Part of a small language model's weights.
Architecture: local attention windows, an embedding shortcut.
Each number is 128 + 24 x the weight over the matrix's rms, rounded and kept within 0 to 255. Layers, rows and columns count from 0.

# layer 16 MLP down (transposed), 256x64, rms 0.608, rows 123-175, columns 0-63
[[134 129 146 182 133 120 115 125 116  80 116 123 102 124 132 135 123 120 113  87 165 113 120 155 119 106 138 147 106 117 106 127 121 135 140 142 124 125 114 157 119 119 114 158 108 127 107 133 134 126 160 139 115 119 127  92 114 140 161 114  97 134 165 151]
 [154 135 161 137 173 114 145 120 127 137 148 119 136  77 161 107 181 122 130 144 118 127 140 116 119 137 111  98 133 138 130 128 137 114 147 172  93 125 134 230 147 130 148 147 141 137 101 138  76 161 118 160 120 103 115 122 149 176 106  83 107  97 149 133]
 [158 129 146 112 141 136 108  99 108 121 142 186 116 141  95 127 111 138 149 120 108 122 158 130 149 147 128 151 116 124  96  82 160 118 128 125 126 163  75 128  84 116  70 147  92 148 137 137  99 156  73 143 104 104 126 142 117 126 105 134 134 123 104 112]
 [134  74 133 176 121  86 116 111 162 131 145 146 121 130 131 149 126 148 106  59 146 119 105 103 166 128 185 125 160 140 144 124 146 165 132 217 130 135  92 121 113 116 138  99 133 121 119  88 255 117 130 120 145 173 114 146 121  88 147 103 145 149 123 157]
 [124 119 105 113 155  72 156 100 140 161 106 148 126 124  82 141 113 102 120 122 154 108 107 133 114 141 148 159 140 129 100 127 131 147 135 125 150 128 105 112 126 135 151 114 140 107 113 140 200 137 129 104 139 124 107 154 106 208 123 115 122 150 111 175]
 [128 137 127 128 122 130 121 121 136 128 124 130 135 128 123 124 139 129 130 127 130 126 125 126 122 138 120 135 126 123 130 129 120 136 121 121 127 123 126 135 131 123 121 116 128 120 127 135 135 133 131 130 124 124 125 131 130 116 121 138 139 132 119 134]
 [126 174  98 112 148 126 126 135 147 139 145 130 132  79 130 100 140 173 153 158 119 130 108 139 104 107 118 100 144 142 110 157 172  83  73  67 143  98 103 100 140  65 119 111 149 168 148 137  78  96  91 162 121 120  93 111 138 122 150  35 143 174  89  71]
 [126 142 121 149  99 117 124 131 130 128  97 133 123 107 134 106 127 142 120 126  99 110 114 110 168 129 138 123  99 115 113 108 115 127 124 103 107 105 158 140 143 133  92 143 131 134 131 114  30 134 109 147 143 133 126 124 100 118 100 150 109 120 164 124]
 [116 149 127 150 115 129 141 137 172 121 164 154 112 173 134 151 111 136 155 132 126 108 118  80 131 141 119  93 103 112 151 122 152 123 150 161  52 117 140 103 120 126 122 142 109 118 181 138 151 105 139  80 127 128 162 111 112  70 148  99 112 160 138 163]
 [111 173  89 144  97 148 159 142 173 165 129 167 152 133 180 150  91 125 127  98 111 140 137 100 104 128 116 160  93 113  97 126 178 182 126 159 144 154 145 140  94 120 131 133 130 117 128 180 109 172 121 173 147 129 160 162 125 154  90 157  99 118 128 121]
 [118 139 154 141  96 127 104 126  95  96 109 126 107 108  86 145 155  89 119 128 117 150 152 115 117 129 141 130 135 133 175 145 110 155 138  81 149 133 117 255  92 135 153 148 152 118  89 136  73 117 161 110 142 145 138 112 103 123 113  48 151 161 126  91]
 [111  98 103 120 178 123  95 116 132 146 142  94 164 154 110 117 165 159 143 131 121 131 105 135 146 130 135 110 133 130  82 205 132 147 124 103 107 132  96 117 154 102 111 121 123 143 150 113 109 144 148 126 140 156 134 131 135 137 128 144 119 118 138  87]
 [153 124 120 169 110 167 125 139 128 163 163 133 138 155 128 144 133 150 162 163 168 125 148 125 144 158 129 116 113 130 128  87 145 110 144 114 122 108 164 143 130 141  99  89 161 111 106 124 140 144 156 149 108 101 141 159 150 139 150  89 116 116 113 102]
 [103  88 163 132 121 157  97 129 146 102 146 102 131 128 105 111 147 146 121 143 118 125 154 116 146 103 149  88 119 108 123 132 122 141 139 119 111  87 117  88 108 138  90 122 126 111 159 104  68 138 148 135 131 109 128 136 117 123 105 116 129 110 116 139]
 [111 120 105 142 157 138  94 163 118 138 116 127 108 114  96  84 101 132 141 126 130 174 102 119 151 142 118 154 119 145 107 141 152  58 123 100 149 147 125 139  95 112 135 136  98 144 117 141  71  90 119 162 114 135 106 106 157  98 129  95 136 141 150 141]
 [144 118 143 148 138 135 137 140 151 116 146 165 121 119 128 104 142 122 116 102 101 124 150 148 102 123 152 124 151 167 129 145 124 131 114 152 126 131 105 150 133 110 116 128 113 103  99 122 113 108  95 161 140  94 123 146 131 114 120 143 107 121 128 127]
 [148 172  91  97 141 122 111 143 135 139  45 121 164  98 140 161 144 141  88  89 102 118 148  95 160 117 130 102 158  76 119 102 161 154 103 145  83 105 148 107 149 119 108 130 114 157 126  82  96 161 123 157 103 116  95 156 108 177  79 182 129 149 113 135]
 [134 117 116 146 101 127 130 123 136 140  95 135 140  94 111 141 145 180 115  66 129 138 130 145  84 125 136 151 112 142 131  88 173 122 155 100 110 121 106 121 156 130 117 169 100 128 146 109 114 124 117 131 118 126 109 129  98 156 117 117 124  83 153 117]
 [125 118 148 162 135 113 132 138 153 118 140 140 112 128 115 113 111 148 123 143 120 122 135 105 138 154 133  86 124  97 139 110 122 114 139 126 119 128 135 126 133 144 125 115 130 143  94 152 143 139 144 144 154 127 149 108 104 106 130 139 125 116 130 117]
 [ 98 138 120 154 163 148 158 146 132 138 119 101  80 158 111 128 158 149 127  83 126  64 155 136 116 118 122 110 146 126 157 104 135 137  76 141 170  96 133 169 159 161  85 134 144  98 128 184  41 133 141 121 140 110 147  86 147 107 101 143 100 131 150 134]
 [150 107 134 118 173 187 165 160 189  69 128 138 167 128 145 125 148 130 170 130 109 170 127 164 133 142 128 129  66 135 126 148  92 136 160 152 137 175  85 105 139 108 113 140 124 143 155 114 106 141 127 112  81 121 141 106 111 174  90 104 127 131 137 147]
 [142 136 122 101 108 121 120 128 127 113 147 133  99 149 144 112 122 116 152 126 112 121 142 131 151 133 113 136 143 184 135 126 144 134 115 120  96  82 161 129 104 121 141 106 135 130 144  99 115 106 128 139 162 123  77  76 183 147  85  86 102 134 100 145]
 [144 156 137 118  81  86 120 116 137 102 160 118  98 132 113 176 135  99 108 119 100 153 116 149 163 113 102  91 162 100 138 168 102 152  87 155 146 122 136 128 173 143 140 130 143 172 137  91  61 130 111 138 104 170 100 122 121 136  86 190 104 140 143 118]
 [101 128 125 175  98 193 126  93 180 166 110 151 115 121 160 138 137 175  80 130  97 153 147 137 139 105 120 135 127 155 153 133 108  93 132 133  97 133 139 107 153 146 129 127 187 113 119 115  84 124 146 153 149 150 147 156 154 132 102 118  91  70 139 126]
 [137 115 125 114  99 157  91 136 151 129 141 142 117 152 119  99 120 150 100 112 115 138 119 152 126  99 125 132 113 145 137 119 123 111 143 124 101 174 107 115 147 146 118 109 114  93 124 163 122 129 128 116 139 103 136 146 134 110 143 124 117 124 160 133]
 [ 67 165 101 125 118 137 102 116 107 140 113 101  94 131 127 107 134 136 122 125 130 137 123 130 119 118 128 168  98 106 158 147 127 121 105  89 118 149 129 164 109 128 128 118 143 107 147 128  79 146 123 107 146 158 134 147 100 143 107 143 107 110 139 137]
 [120 134 172 107  86 162  99 113  85 130 131 103  94 141 186 124 166 144 122 115 145 136 133 153 110 153  95 108 139 133 165 165  96 173 121 150 118 149 149 122 143 120 104 145 110 142 137 133 104  95 133 147 103 105 129 102 176 137 135 110 152 148 156 130]
 [137 115 122 142 141 160 127 113 127  50 112 121  79 115 105 104 164 112  88 140 157 127 132 126 131 100 110 122 135 145 132 115 156 150  96 132 136 117 127 128  93 120 166 124 132 120 180 113 131 156 157 119  94 179  86 122 117 120 116 130 121 130 148 157]
 [103 106  77 147  95 160 168  85 107 138 109 118 137 155 122 123 135 153 122 121 123 108 128 106 113 148 133 166 104  85 137 160 137 108 129 108  85 116 105 158 139  86 121 166 128 139 170 125 103 124 164 143 113 150 105 127 131 158 129 121 114 114 127 139]
 [118 115 171 173  96 120  91 127 117 158 141 139 118 111 118 157 132 131 148 143 121 119  90 119 124 132 144  99 145 117 183 160 108 164 173 110 135 100  79  74  69  97 108 171 153 115 144  99   0 129 141 116 157 102 163 126 145 110 101 131 141 147 160 154]
 [119 110 104 145 177 188 129  91 106 121 135 129 122 147 130  86 109 165 116 117 155 130 139 107 133 101 191  91  91  93 112 133 172 132 109 149 112 161 122 109 157 135  57 136 137 152  96  87 123 110 123 173 181 160 109  84 115 158 166 114 126 107 128 127]
 [186 116 122  99 136 167 103 117  85  80 138 154 152 161  95  77 153 155 117  75 109 118 136 107 152 123  78 106  98 158 126 133 156 153 144 116  84 159 130 123 126 144 161 178 133 144 129 141 102 151 104 119 150 106 115 180 169 111 137  83 147  88 172 113]
 [120 120 109 124  90 125 154  94 111  97 102  98 102 111 122  95 124 142 124  76 144  92 145 164 109 146 121 162 132 101 104 155 150 120 148  95 148  84 139 112  82 176 161 166 162 131 125 134  82 116 180 143 153 144 104  92 151 159 109 160  95 196  75 159]
 [140 148 106 155 124 102 152 181  81 145 155 135 120 147 109 117 159  84 103 123 142 138 180  84 125 126 140 129 114 134 143 162 120 130 156  92 124 102  92  88 164 152 160  99 159 129  96  99  99 125 148 101 140 106 174 150 126 169 154 178 169 154 145 126]
 [ 90 134 102 114  99 173 111 105 166 112 133 158  97 153 129 140 132 126 135 133 157 142 129 121  71 115  99 101 106 160 142 103 109 129 172 137 165 126 129 117 138 164  84 113 144 116 166 145 133 130  95 141 124 114  94 162 140 112  79 124  63 140 151 125]
 [111 162 115 130  86 135 146 121 123 112 137  97  91 152 166 132 108 133  82 109 143 163 117 136 163 141 164 166 157 183 133 120 143 149 122 118 119  87  89 182 121  81 145 166 105 111 146 115 137 121 147  99 131 115 159 115 153 138 136  99  93 135 121  81]
 [133 159 116 116 101  90 165 114 135 152  99 117 152 138 111 139  88 122  98  98  65 141 132 126 143  99 144  93  79 129 133 118 139 127 162 159  98 121 112 132 123 139 128 127  92 140 101 151 119 170 115 116  99 143 146 185 163 123 155 122 141 107  65 127]
 [ 65 121 144 143  88 110  80 107 146 157 101 131 161 112 111 141  83 106  71 126 158 135 157 133 145 163 155 131 134 137 103 129 129 108 143  74 128 131 114  91  99  79 128 106 150 149 122 152  36 128 101 181 104  98 176 127 124 129 120 163 157 111 140 147]
 [124 117 158 195 116 146 116 110 145 104 114 137 110 175 149 135 126 119 142 110 178 145 117 110 139 118 168 147  70 119 148 112 122 110 171  88 124 151 125 126 124 138 159 164 129 110 114 145 142 152 111 138 165  97 157 114 109  99  89 132 149 127 142 110]
 [107  99 113 136 150 126 143 179 143 118 152 132 129 101 120  96 112  94 108 141 112 157 112 103  99 134 140 163 105 186 108 165 110 127 165 162 102 151 123  94 149 121  97  90 133 145  91 112  98 151 118 106 102 105  82 117  81 121 124 106 135  99 108 144]
 [128 118 158 182 114 114 158 178 175 101 158 119 140 169 101 137  79 147 136 114 126 126 133 135 134 123 135 145 103 115 134 149 150 129 114 143 133 116 129 158 146 152 141 143 156 142 132 161  91 148  98 167 131 123 155 146 124 102 140 130 134 100 141 129]
 [126 145 135 153  93 143 158 168 153 124 173  90 189 141 101 143 146 113 127 103 136 141 122 102 147 130 164 111 131 159 124 196 107 114  83 132 160 128 116 127 153  74 164 134 147 134 142 169 177 144 117 117 198 127 158 126 136 145 106 155 159 102  96 135]
 [133 152 100 101 150 116 111 144 126 117 132 163  87 154 145  99 175 144 117 105 137 121 110 150 103 136 119 121 109 142 119 155 107 125 141  82 118 123 123  70 104 112 149 128 128 137 153 125 170 143 107 148 183  92  93 110 113 131 135 136 126  74 133 146]
 [149 176 115 146 121 105 127 135 109 127 117 130 138 200 157 118 112 150 105 105  93 148 130 121  89 166 126 146 102 160 113 170 147 142  87  92 129 152 117 193 143 139  90 108 135 147 112 118  97 122 139 120 171 149 103 142  87  88 168 143 119  94  93 135]
 [129 104 117 116 156  99 130 168 109 114 114 120 169 135 175 123 114 143 125 125 151 118 131 169 100 165 158 154 158 100 117 133 144 132 142 119 136 159 109 125 110 158 130 145 109 119 145 124  77 125 185 162 123  75  95 176 164 147 130 104 109  99  88 113]
 [111 131 131 155 115 155 137 177 125 158 124 143 125 116 144 109 114 146 123 132 111 148 157 108 111 126 118 139 126 121 145 101 140 114 102 163 141 118 143 162 101 115 145 110 140 107 136 136  75 123 149 146 157  98 132 105 126 125 140 201  99 111 133 145]
 [114 139 121 115 177 131  94 107 138 135 162 102 111 140 110 132 140 128 146  76 152 110 156 151 139 127  84 121 124 128 132 107 140 136 113 140 152 120 106 121 124 135 108 121 134 120 139 118 110 155 109 110 145 160 167 152 112  89 105 132 135 139 127 135]
 [100 133 124 117 123 122 133 132 125 132 141 133 106 160 133 167 174 149  91 126  94 149 163 136 133 140 121 144 123 143 127 144 124 113 138 156 107  96 146 122 106 144 113 106 125 109 119 108 161 115 142 137 119 119 147 117 142 131 111 129 143 113 118 144]
 [153 141 136 133 166 157 106  93  98 121 139 152 137 119 111 126 147 110 141  95 106 148 123 142 127 132  91 120 135 162 126 130 115  88 107 139  69 155 121 173 135 129 109 149 132 124 154 133 153  87 113 118 132 141 128 166 115 119 144 125 129 108 137 158]
 [125 141  78 115 154  67 159 186 109 141 159  98 114 154 142 175 128 147 151 152 182  99 109 161 123 154  96 116  99 120 126 138  97 103 135 154 116 149 147  79 137 112 132 128 117 169 143 153 181 154 135 163  95  93 130 104 122 176 145 139 150 119  98 167]
 [103 123 147 136 138 116 123 156 148 146 116 120  98 128 134 140  88 127 153 138 133 137 133 154 112 137 145 127 121 130 121 104 130 123 134 103 122 113  81 117 126 121  87 138 127 122 138 133  84 100 146 125 126 141 118 125 127 146 116 157 114 144 143 144]
 [155  99  97 123 143 151  79 168  97 125 182 195 106 145  94  97 126 138 136 112 119 112 155  76 180 148 129 105  79 111 116 157 107  99 112 128 148 136 109 158 130 133 106  61  98 104 151 124 236 162 119 122 122 120 140 151 101 126 106 119 126 128 155 171]
 [132 113 126 127 137 100 149 135 113  97 150 152 101 101 108 107 149 178 108 104 152 120 147 151  99 158 146 135 140 109 149 111 125 102  94 120 107 129  85 118  96 132 110 133 131 173 150 107  77 111 115 136 130 128 124 152 136 115 121 138 117 104 121 144]]
# layer 16 MLP up, 256x64, rms 0.32, rows 124-175, columns 0-63
[[104 158 127 132 126 129 128 136 127 109  99 101 112 122 133 154 110 108 117 113 140 122 115 122 134 116 156 162 132 121 131 116 116 143 118 123 144 131 128 106 132 116 127 109 122  96 146 126 126  87 145  78 133 133 138 145 127 100 114 133 120 135 132 127]
 [157 172 141 117 103 141 130  75 128 116 166 131 139 145 110 142 138 126 103 125 148  91 124 121 156 105 120 103 138 136 136  62 101  72 143 128 163 129  73 156 122 142  95  84 145 144 130 104 140 134 126 141 105 114 123 126 169  93  87 111 125 105  83 106]
 [138 153 131  77 139 123 117 123 109 110 107 106 146  91 102 133 107 118 121 146 152 153 146 150 141 139 120 117  88 112 103 107 117 109 124  98 104 142 162 143 131 149 105 138 120 129 109 161 144 127 104 118 103 117 121 109 132 158 121 114 109 127 103 117]
 [ 98  97 136 114 114 176 126 121 130 100 134 122 122 112 137 164 120 144 120 126 123 155 132 130 153 130 117 111 147 130 131 123 147 131 127 126 124 137 145 113 131 103 132 130 112 115 117 100 147 111 132 154 128 140 130 112 116 137 116 100 137 138 124 103]
 [107  83 133 129  88 153 146 151 104 173 132 151 110 128 112 127  62 116 169 182 130 121  86  47 157 191  80  99 176 147 143 125  96  91  69 178 129 215 136 117 174 130 183 163 143 119 149 135 214  74 137 159 122 159 182 139 164  66 127 102 121 178 165 158]
 [107 147 103 110 112 141 108 120 129 121  86  68 168 130  80 118 142 157 175 130 124 121 120 110 110  98 118 143 155 134 129  93 121  89 123  96 161 123  98 119 149  66 133 116 136 142 115 155 146 146 105 125  99 102 130 121 114 111 180 116 113 152 139 112]
 [127 131 177 107 154 112 143 105 113 123  96  64 138 124 124 122 124  91  95 106 119 127 143 107 145 144 122 153  85 125  57  97 131 160 144 127 127 150 116 129 174 156  88 158 126 166 168 119 144  66 149 124 133 104 132 102 108 127 149 116 111 159 109 114]
 [121 103 150 147 110 142 142 106 132 135 131 137 132 127 128 117 171  79 133 143 120  92 118 100 165 156 154  94 134 140  92 144 144  96 114 142 126 150 153 139  91 107 150 115 159 150 151 135 131 123 119 113 116  78 178  87  98 112 121  96  66 110 126 152]
 [123 145 144 117 179 130 132 135 109 146 102 140 128  98 143 175 126  97 116 116 161 145 133 124 162 120 135 100 118 149 125 126  84 117 153 121  95 146 125 158 107 127  82 109  71 152 136 147 117 137 118 124 112 107 131 148 128 166 116 111 111 153 116 116]
 [116 123 124 134 149 131 117  99 133 129 130 144 109 127  82 146 138 117 130 185 117 114 122 140 125 112 134 139 134 121 146 117 121 131 120 117 107 138 130 153 106 142 124 116 168 121 101 110 111 106 132 143 119 125 119 136 144 131 145 119 133 156 151  90]
 [114 116 103 106 140 193 104 146  58 100  88 121 170 134 103 142 139 126 128 154 156 136 132 128 126 115 110 151  93 136  77 154 112  98 104 130 132 157 135 146 120 108 146 142 109 133 138 156 169 130 107 143 132 151 153 128 111 117 160 181 124 115 142 159]
 [160 120 104 140 130 129 124  78 128 150  96 144  99 114 131 145 113 126  97 145 151 100 152 125 101 142 133 118 131  93 121 145 152 126 114 174 160 128 121 155 126 120 105 141 149 135 131 148 164  85 159 135 122 122 155 174 114 165  78 144 161 133 127 136]
 [134 125 118 136 135  91 156  98 101 150 108 109  96 116 153 124 117 121 110 109 123 147 117 115 115 125 108 183 124 141 112 136 113 111 171 123 111 161 123 170 117 104 146 149 151 130  90 139 124 141 137 115 104 147 148 144 126 134 144 134 113 148 134 122]
 [ 95 131 128 153 122 144 118 119 119 153 107 146 113 111 105 104  79 141 149 157 128 112 116 110 115 152 109 140 135 130 128  92 110  71 106 131 163 122 138 104  91 140 147 125 106 152 131 134 124 111 119 128 120  99 142 119 150 114 129 143 128 109 161  94]
 [117 180 138  92 113  97 126 148 120 101 139  83 184 110 149 133 167  98  86 118 161 159  86 129 140 106 123  98  95 107  88 154  79 162 131 138 172 140 110 143 139 112 169 104 140 132 134 111 137 101 178 107 165 157  96 116 121 168 102 126 149 180 147 126]
 [166 169 113 152 143 126 128 162  84 146 157 100 166 111 158 154 132 160 141 114  89  89 114 153 132 107 143 132 171  67 145  99 189 140  92 122  84 129 140  95  95  96 140 113  96 119 123 137 184 145 148 106 145 139 126 185 149 169  95 174 134 118 121 102]
 [190 102 124 127 103 159 106 151 114 121  72 172 147  79 128 150 156  88 118 113 129 145 149 122  96 147 117 164 125 146 152 108 121 122 152 150 121 115 132 136 129 182 154 150 135  93 147 123 164  66 171 158 136  91 162 155 132 141 109 135  89 138 181 141]
 [136 133 157 109 101 111 118 139 191 176 168 151 183 150  88 183 165  79 127 138 217 130  77  96 151 110 133 130 139 171 169 121 139  73 125 158 140 118 182 144 120 159 127 149 149  87 173  82 171 110 140 134  84 101  78 151 157 146 142 137  97 120 110 164]
 [123 129 113 134 123 133 131 127 112 121 131 117 165  96 103  98 116 117 141  94 129 107 148  59 133 100  86 103 107 144  79  85 100 119  99 133 148 102 114 141 112 142 143 115 144 128 114 147 134 107 138 136 140 133 153  72 146 111 137 161 113 109 119 120]
 [154 135 149 144 166 173 173 123 139 120 128 140 128  99 106 117 148  93 176 169 110 146 127 124 155  74 124  79  81 136 102 160 114 119 163 105 110 172 125 152 133 145  86 107 131 120 163 169 131  82 155  92 147 138 159  94 120  93 117 110 137 110 113  99]
 [115 113  92 139 120 156 115 110 124  68 128  98 123 138 124 104 171 129 176 107 145  72 100  85 159 101 121 109 141 157 111 129 102 131 125 134 104 137 142 125 121 141 126  73  92 114 170 103 176 117 126 154 161 118  88 137 122 153  90 135 120 133 148 118]
 [124 145  90 122  92 132 108  96 116 137  83 136 119 126 132 120 126 180 187 123 161 117 100 124 128 134  84 127 117 128 163 104  95 133  77 145 137 105 139 103 128 131 156 111 143 143 137 120 118  95 167 102  81 144 140 137 142 179 133 134 118 107 162 142]
 [152 153  98 122 131 133 128  89 107 120  70 171  87 101  98 138 111 116  87 151 121 135 122  95 142  90  77 134 107  93  92  99 110  93 144 130 126 130 125 129 154 162 135 137  92  97 126 138 106 134 161 111 137 140 144 115 195 125 123 108 117 134 177 101]
 [168  96 156 113  79 154  93 113 148 141 106 157 122 139 132 136 146 149  96 155 133 132  86 149 109 141 107 119 150 119 119 128 121 115 155 149 145  86 121 146 154 150 138  98 140  74 143 126 141 114 124 115 124 133 179 105 144 108 129  95  84 122 170 164]
 [160 125 144 162 121 104 121 141 128 119 148  99  84 147 141 112 130 141 101  80 134 105  74 161 135 127  90  99 158 167  99 135 148 147 147 119 123 136 116 123  92 101 152  85 117 135 140 128 135  99 115 106 141 133 117 143  96 123 140 127 150 173 135 108]
 [146 155 166  98  94 134 117 144 139 148 133  97  96 114 116  96 155 126 110 141 116 138 134 108 140 116 148 107 127 107 146 122 110 145  75 145 113 138 106  78 136  72 174  88 167 165 100 122 122  77 138 121  77 162 147 178 142 125 160 114 111 125 122 114]
 [126 136 154 132 117  98 128 115 107 151 114 110 127 138 116 184 137 160 145 108 107 137  93 127 136 146 132 146 124 115 126  97 158 134 150 150 145 152 133 117 163 125 104 120 115 164  91 142  95 103 107 112 158 115 137 120 105 152 122 100 115 157 126 130]
 [121 143 143 138 114 139 119  90  84 120 155 111 152 120 133 143 141 157 142 143 121 124 140 149 176 140  84 119 174 119 148 155 119 116  99 124  65 123 135 138 107 127  69 131 147 147 139 137 159 141 115 152 127 127 112 139 125 168 169 133 103 176 163 149]
 [118 108 148 152 141 102 106 147 136 136 106 109 135 107 104 132 144 108 169 155  89 137 157 139 110 156 128 136 163 107 129  96 116 152 137 114 111 164 108 118 128 119 178 121 145  95 130 137 123  77 147 120  96 127 153 140 133 147  87 142 137 148 144  90]
 [147 130 149 151 177 125 152 108 123 139 118 151 133  45 131  94 123 100 186 155 137 104 127  64 124  83 183  65 125 105 157 138 184 128 111 130  77 104 125  96 138 134 137  78 150 125  94 137 157 109 100 142 174 153 139 135  76 130 161 141 106 124 113 140]
 [184 129 114 102  88 130  95 116  98 109 136  90 129 133  75 137 147 135 135 117 138  81 118  42 146 117  75 122 115 178 162  95 164 138 146 161  93 125 166 140 167 135 136 142 205 144 131 124 141 123 107 124 106 120 189 193 141 149 101 142 137 182 115 116]
 [143 152 120 146 181  83 133 113  99 135  94 122  98  84 101  97  77 122 152 181 128 142 181 130 104 135 119 129 126  77 124 121 188  98 168 119 138 110  99 108 102  88 115 157 154 147 146 163 179 126 159 117 120 100 179  92 124 138 159 105 135 167 107 141]
 [105 137 100 153 131 166 136 143 100  94 124 115 108 100 102 148 177 138 136 142 146 108 133  92 133 153 129 124 112  98 163 121 147 126 148 122 145 150 149 148 167 166 113 112 127 134 132 113 140  97 136 104 146 127 108 155  95 155 162 150 144 116 165 127]
 [152 121 105 156 142 116 115 131 143 164 168 131 106 111  96 198  99 159 139 158 121 181 128 128  65  91  84 135 176  71  80 123  99 127 172 156 137 101 122 103 124  96  87  92 178 123 144 111 158 105  91 142 111  99 119 182 144  81 126 117  99 167 191 101]
 [127 127 116 134 154 115 109 106 115 177 160 143 122 134 131 153 144 113 125 167 134 139 133  97 141 144 134  99 145 101 129 120 119 138 125  94  99 194 119 134 142 167 125 126 127 107  95 118 100 131 152 121 110 135 138 155 114 134 100 121 116 126 121 107]
 [ 88 127 135 185 129 119 139 155 144 152 144 109 149 121 121 118 134 144 161 132 118 138 108 130 127  98 117  89 125 168 124 128 159  85 165 105  80 165  90 150 124 119 157  99 204 111 108 116 145 122 149  78  81 135 139 172 166 132 128 117 148  81 112 120]
 [101 144 151 168 118 129 123 115 123 148 130 141 164 110 134 126 104 128 107 145 156 149  92 123 109 120 108 128 152 121 122 108 114 101 128 136 135 137 119 102 122  78 156 103 115 129 147 149 101 145 113 121 105 118 160  96 122 168 103 120 150 134 193 114]
 [125 111 143 122 147 141 112 129 117 111 134 134 136 141  92 159 154 114 138 109 128 156 145 116 172 101 135 132 117 137 122 134 134 119 144 139 119 152 127 151 116 115 136 111 116 128 148 123 140 130 129 128 152 156 120 176 135 165 170 119  87  96  69 145]
 [104 105 137 108 139 120 113 115  79  97  99 124 113 107 123 150 133  88  97 145 135 143 145  98 108 125  89 107 143 144 112 119 173 108 143 197  98 179 118 140 127 153  82 134  97 171 117 115 126 128 130 153 105 117 150 107  72 129 145 103 140 129 120 165]
 [111 138 148 124  88 131 116  88  70 110 117 123 129 115 126 158 137 106 169 106 121 112  97 114 146 132 109 136 146 122 114 113 131  93 111 115 130 138 145 160 117 139 128 131  94 132  74 106 122 135 117 147 162 109 112 106  93 106 143 127 134 166 152 118]
 [128 120 156 133 131 142 111 126 124 140 117 119 159 130 135 144 151  54 130 164 107  83 170  72 141 135 168  70 166 172 151 130 113  85 105 160 135  87 134 156 114 113 152 117 154 185 112 160 143  99 155 156 157 118  97 168 131 106 151 105 108 120  90 107]
 [156 108 138 127 150 114 114 144 145  98 119 122 120 125 121 153  61 114 105 126  99 146  38 170 172 138 124 102 129 112 164 114 116 132 190 122 134 145 156 151 108 114 145 152 132  83 132 153 161 126 103 117 120 162  96 113 113 112 137 106 111 129 151 134]
 [121 119 124 170 157 114 115 130 125 124  88  91 112 140 148 160 140 149 162 124 128 101 127 110 122 113 108 122  98 100 132 134 132 142 103 118 133 151 178 139 137 130 133 110 166 117 111 164 128 139 149 154 115 140 139 175 106 141 151 128 128 126 138 148]
 [116 146 154 131 110 107 113 105 124 125 102 115 129 111 100 113 130 133 139 152 131 147  96 112 139 164 132 159 144 107 108 128 130 116 160 132 102 141 118  77 124 118 130 108 134 165 162 117 133 130  93 135 145 170 126 129 126 114 103  84 118 143 157 118]
 [130  86 149 132 114 154 155 122 134 161 100 113 132 119 120 110 142  99 140 180 100 147 159 153  72 133 114 118 135 146 110 102 142 108 143 168  92 130 103 100 147 143  90 140 135 147 134  93 138 149 139 145 113 168 127 131 102 166 125 103 117 114 162 112]
 [155 139  90 129 163 122 121 161  91 153 103 135 128 117 129 162  92 102 125 125 164 126  91 123 160 164 114 119 158 107 127 136  67 119 147 149 113 136 152 101 149 144 112 167  77  77 115 123 119 129  96 152  92 166 109 158 146 128 140 138 161 120 153 167]
 [153 141 112 140 146 125  97 105 165 139  96 114 150 155 129  85 147 104 104 109 102 132  82 130 154 108 116  96 191 105 133 135  99 101 104 134 146 144  89 116  77 117 132 125 128 163 169 121 159 116 171 144 129 124 158  90 133 123  78 106 144 144 142 143]
 [149 144 130 131 101 132 105 133 138 122 118 174 139 115 110 141  64 156 124 131 143 104 106 119 139 151 148 134 143  94 141 133 140 136 120 156 126 109 131 116 112  95 114 128 133 136 117 117 136 126 130  88 158 167 122 108  67 130 142 146 186 158 147 135]
 [ 88 156 153 108 141 115 145 166  90 146 166  96 125 116 140 151 117  86 147 108 152 118 144 147 105 120 120 105 109 135 132 141 139  75 135 142 128 135 156 127 128 133 116 142  92 157 128 129 123 154 121 133 135 132 119 142  85 131 121 114  92 140 103  75]
 [109 140 127 141 169  94 101 134  99 137 146 124 110 110  98 120 112 144 136 110 105 128 113 153 133 165 112 104 122  90 142  96 145 105 113 156 143 101 105 114 103 121 121 105 154  64  98 163 152 109 106 108  86 165  95 110 126 125 101 163 109 146 162 129]
 [140 138 151 134  71 113 102 113 168 158 127 159 162 136 113 114  75 159  87 140 177 125 125  99 126 109 113 124 112 126 120 132 145 135  83 133 136 157 110 130 108 183 128  89 124 120 101 134 126 151 147 130 109 138 126 143 127 159 119  71 108 173 101 113]
 [192 120 123 119 110 136 133 124 112 105 107 164  99 101 103 143 126 162 157 101 141  71 126 107 146 117 124 120 161 193 151  71 121 113  91 140 180 109 125 150 152 135 109 165 130 101 135 129 146 105 113 134 110 113 128 146 135 131 137 112  84 108 128  86]]